Weights of a small transformer language model.
Size: width 64, 2 heads of 32 (1 for keys and values), MLP 256 GELU.
Architecture: LayerNorm before each block, biases on query, key and value, tied embeddings, attention and MLP in parallel.
Training: a variant of SOAP for these matrices, 4978 steps.
Each number is 500 + 40 x the weight over its row's rms, rounded and kept within 0 to 999. Layers, rows and columns count from 0. Numbers have three digits each. The size before them is the row's rms in percent of the matrix's.

# layer 4 attention output, 64x64, rms 0.0772, rows 0-63, columns 0-63
105:512518499477491511451502458548481547460515463546507503577484570510505493465526467472533537582498479482484522550467561519496451483402564529566398517516509537470490450557523523486485455431435485
101:523464513497595511498475466550449507462532420484518511546508516522484539489525534523522470446495524544427537424468440478515451489474546528534509476452492541417572545502480562447438469523549547
097:454423470494544513525467452498517556532480530466488515535420484486486498557464547492523536530524486555512457456574527571531459524453464522515562462432504580558479473472459567439486498450540515
081:500505446469556551488478542446479473572488472552477470506473476487454495537492436416491482444503424523523542424497546484460543532579453459532502462493478485499478520442493559486600471543529483
086:546483518493513416518521509488528519493486463469471503511539517530505534444561539472419542570465464505491508527514447448453515544535504512537558447558536398517495494446601555470518539556482518
099:527517499460536541504505481504450490478494514562519504499471380547441478519492535498519438553482476471512487458488513510564417525530550481522533500521564485575486558570496457499555489494389538
105:461521448418497510504493555470436444512494507516447521511452508491532449569522505479510474555530504547548539547506515464507515626578484546474520497518463576494497453537475462503512491512413447
090:523445462506504502524486524578518470540520577471507456450498470445471497481591479553469565546524471519511462512470497612474476462453466551446530439538556454437483435521502481503503502523520465
100:442521517531492566486568426485505460519531464520497519470541478551494504453555535491537532426482489458495438531421538422560457504571467484480508495439489482531470472505534458508475545441573553
095:554528525443517524489494492429494448426405543490547527502518489525507540454486466506513523520531459523479535447420484558488547515513561575464478542491475494521517419467568478540480430445494459
090:527574484514461500500507460462467544452523465498434504543495477477511525539537513401544451451482480446560479510482565503470538511451515555532565527496501563533478511418474455461476535547556578
094:474484481517491452417440458460569521529508485506533471535472485473503528530509490471539528540529523487544478522540648565514503479469490439449512493516421550531523440492523500571533481458443507
106:509480422499468507467542505511499473591483491476474427547514500505566490470524479479459412459506463546598459499503479503485505555539488474512532590526450519492443407505515520537562508556481478
109:508557503477458465495529501432520573450470475501505500533559501448540493536493488399532540479541531496533554503476438477476556542445578434460494424459491468508530528497448469521572465505557484
095:546537465544488541453479487497499415552497490462520475434464524464507480525533575536492544409528539491497454504440537495526513452546510542398477493527560549455532442492474512454428462491504538
100:483530425524537488492512517589518493571518499531473460548497425494541514509457512537543545487514526483497477479531536504494461488497486567407488531579472522554555450476516564430452462419473465
100:538417513545454530571510573471536508446510503481516559482494537557490560495521457485458527522473502580489438496515525515437549522470538475554486531450512537389441480463539518531470553497518520
086:456471485428485539437540438514524550523476498520454513559540474506541505460495474482504512472503417582526576507444582458484534525408528550475471507503445497564500477469557475482529539520509450
103:496548501469429461466513513523493508481507493457470456461471503566468587482557442451480501458460573446480488584508439445507464454547516530472498526539522528535545487416566438542472489533495524
091:598529511527487509497564495534495471475477488478491468517547490473480536507563525578454476525557478546446462517491503387510490437470525502537575455574536416489494544535487445476465499534494467
109:485542454487423469478515521501511430505495450530468517467473494496551491511496517470427459516507540542528571483640557450517479483549473565607488507441539539486470472477477510475517514510463508
078:491489465509512490482462452506529508572540442535510532484496436484486542510519544485534576507437565535572432529500521475506549464469482462513453499530566471553568483411531550488506446492525589
100:489522431436560534499512499477461518468500574471542515572529567527512468539498498512496505456468495474544518457476539540467465526475625529483503539518414440495445467509463478568507548465524552
094:486560485499502601494497468496540424533496451473423525467557502522526544498473530514499549482486548465452456445482463477572545549567507554534507542496526432525546463454479539451491556433490500
112:529521490564501513463517462463508433489509453514412515501578496534436466519508501486497513539482488434476397540561556503463502518551431497472394567446486461532517520565475500503499505517529499
094:472562512459457458540494494451537414518511523559475499529538434502496529472553512519443503497504560453480553549507458530527516570541478551466428499537491444529551451446582483483512574517535528
106:458499530494484605502456460474468511553448474489510414544480491501490497513511483555475450523494551440462534585444493601512522552474459520507474482525471431533498521498410472503482537561497526
089:542478498469484523503551494508584492509508519490520495567474438526548475537448516472535521484472468505546549474460521455503510375419542524490454510517497576516490416527462562534532431533542514
092:560511516495523521495521464556500458483553502435415467506517529557457474528553480517519476539495443486499524489527526432558403490512458520500541484504491458473400462570442426496440465487508465
105:525582497590512536434464474544500475439469503434504449474511486481447537571481473498436532491526513462530384532430514559521463503487473490480553511524508474508549536493432502488561517541501483
092:527502532522497544481628521464573450459489528479498519491500514501444513525529489475467471519527529480445419420588476416496514440538520568511506529469549526499470544499485483558529545475494464
082:509514494417429518519499510523473467469474423456510449535468519477549481580562517537435521484595502468511513548483475538475526508462524524556466519575483527483453516515475446514438490530482400
102:491533498558537511495444505425454497503530445474550520412474558466592489465501552473444556465509548476471450514468480508443528551469466477536560498511559519466528447515530539499565522454457545
097:557505458520472509536498465535513523501446523470505497498487521519415549474450488537541478535531496507556422483475461524525496478491519538419612421537522474478435536467567543498443469576474520
103:459494493488485408535520470483526534462454564501502520508557512531539499470529572497544498506529524470514474536579482485451515430490518619453453559481533554512482540507566501433538431530476505
110:485590444496513488500513528563478493468463481510545471495535388484554547548441566521493485487497494473522514446482560427458471484490517512536487453498455472622497449498471490454488555530525487
101:493482490558541514480492509504469530537503476531477488438431432535496442458519531492441483549526556504527458485511484485483542567455386476550493528489612539468496528547539496449474584502491523
094:499481508476520503436453482550457508493490530597501573534510484544441536527437458442541467435558559519519537529464525503494425527473496534452482500415478522514497602502474506541522488438516471
083:529520516546458442462467488579484445536500431535556481544436509444467443537464479511500529428468513507525519544558502473516487534505533516532396493562490506482607515520508502483482490438490560
095:527459522517562551492519483487522495439507457470505537470512501461469516451569468507489516453562500511413500464464510448480474467484505466595530517467555524512519520459583423514462452450555408
086:520513547446495458469504473448525518497541485499540515469485550497449548552514548544530539534503475473468456506574457513537535499534541459557418427394458467507439515486421565483507555492506510
109:559520469455463535510572550483499460463480520516455496471537524463583498553578500482494494510451418480562495507485418480458448442524516540522470530540516420473536449578536475487538523511514537
099:459506560505480529459519505512515465498484490520546551474470485501543420472428509492463539523538548519431466491494576521524454430507469550449551439496521502445514414578494596509525537457480491
104:492500528482469518509457501514515514463546521406449554509546504526497531493549542480548514473498527479431524504460465532394502582548564465504581575541514495516486516528581528441492473446515463
092:462440566508506468531476522471416544460559531518488477546484464478533407524601479520492507517510489527468464451487496519511481478514515394434497542481442482514536429488493465456533539511544439
111:551512457485489481545493446491485503491482491454533440567526553476470513487480377454544525462615509484583487527530444538494514497555518548512514497486470573506481529541543491568540546488507486
102:518536558540499478544452489480398508489532494507574500498449533580525497468508526481507490456502525456485540458459485528606507618528554434462520443534467517463478478500528488455526531509507540
108:425551519509488482460529538526534430478512477515531565514491511509523579514470447510515410493532554477513528536521597527463454540540555478519482509397488415461496500435486477507449508502523518
124:528456561557538512497525510535460430506467526532511461495473449525487505548454472536471570493448400595415484479503515469464489539537508508463512466585531448552470516469474532514490527467486564
091:418524472538551515511525491470525515447512497459481540515409434471490432518549565488496468479472538481556448508550520503467512556452533449480523478473482528586511463499516400495432444464501529
110:461551561483460485466446498495550457545489476422459522505508536467485543559566474490488498509479561443437522491500531562471552438511474500513535407431513542459503479465469436534437479526447523
096:449531457453448504494456538546527452448504447510539476463511540415508500487481538505437475492571575549547559474529499495408495446507541495534503480463512505513475464479572549429491569480459504
108:496503592479549488524520461560516493472483499504503556506458523503426519535483512469483483486529510485466479403466418519425459482438495503448454547434488521515529519514550438584515500446571459
107:518502502507461504506521491539505478536538497468524447571466538496468412553474540508465507508479530445520536426558496484517472509574488477494503466561440491443498499621495524413509595465505518
091:467437512564499515474420494523517477452469430537535522507491466480496467464488424476560466470519560607452519510476440501459473523551504570531478472492464539541555498489555526501526527507440575
116:498500601455502414525490430497489529507534518513503466450476524477541553509514486428484479453528472524462515492555522530505482488503441459491515558461525530533553461394466513479546598490572499
099:513481413464521503543547468547489486463534505528495487436457492455570428507542529516549455517458464531568546424497548504477478551493547485454480497508522553421478459576500537527469442556503537
099:496448508500508468533476449524480565487547520493475574516585452449510505471543497484559561562452481502428471544521457495467464499452488448449472515441528483525631530502511504485508455474503557
110:512508436544532471533511527478441511532476529502490513501523441416478431529487539516511453540475504448511499448553427453481516533506542551486525441447447513527603502502438560560534499559464460
121:554504523463535524526455446432511500469508451477473512497563462456489482420511563476499502483477411429454552468541483540527527479495447561535528453467524442530583568548563527472513515505506513
105:511538455460531513558487475558480477520531473411516479496443506574511446487530513500532476526472446496509555547469515430545442585553467447529568498480482587511421461546551510501511481481496508
111:563541566523530509509497525426548472459510473453405566542481493499528496479464493516564497567459399490432503511475531513454495466490494451562524482439485501546531431495510508477458452507438522
110:472421468531452490509494483463542520445481463491459461540455481503440537561485584493481455532528524535529465506519537479457558487540507442567543512559490539516485576472486503459599490554527434
092:538479458527517441529544512499437431542480501484549540551511562462484468506478488494508508530555465509493400505581454483443493537570481540486511507420483532451572456479562468487524441474449494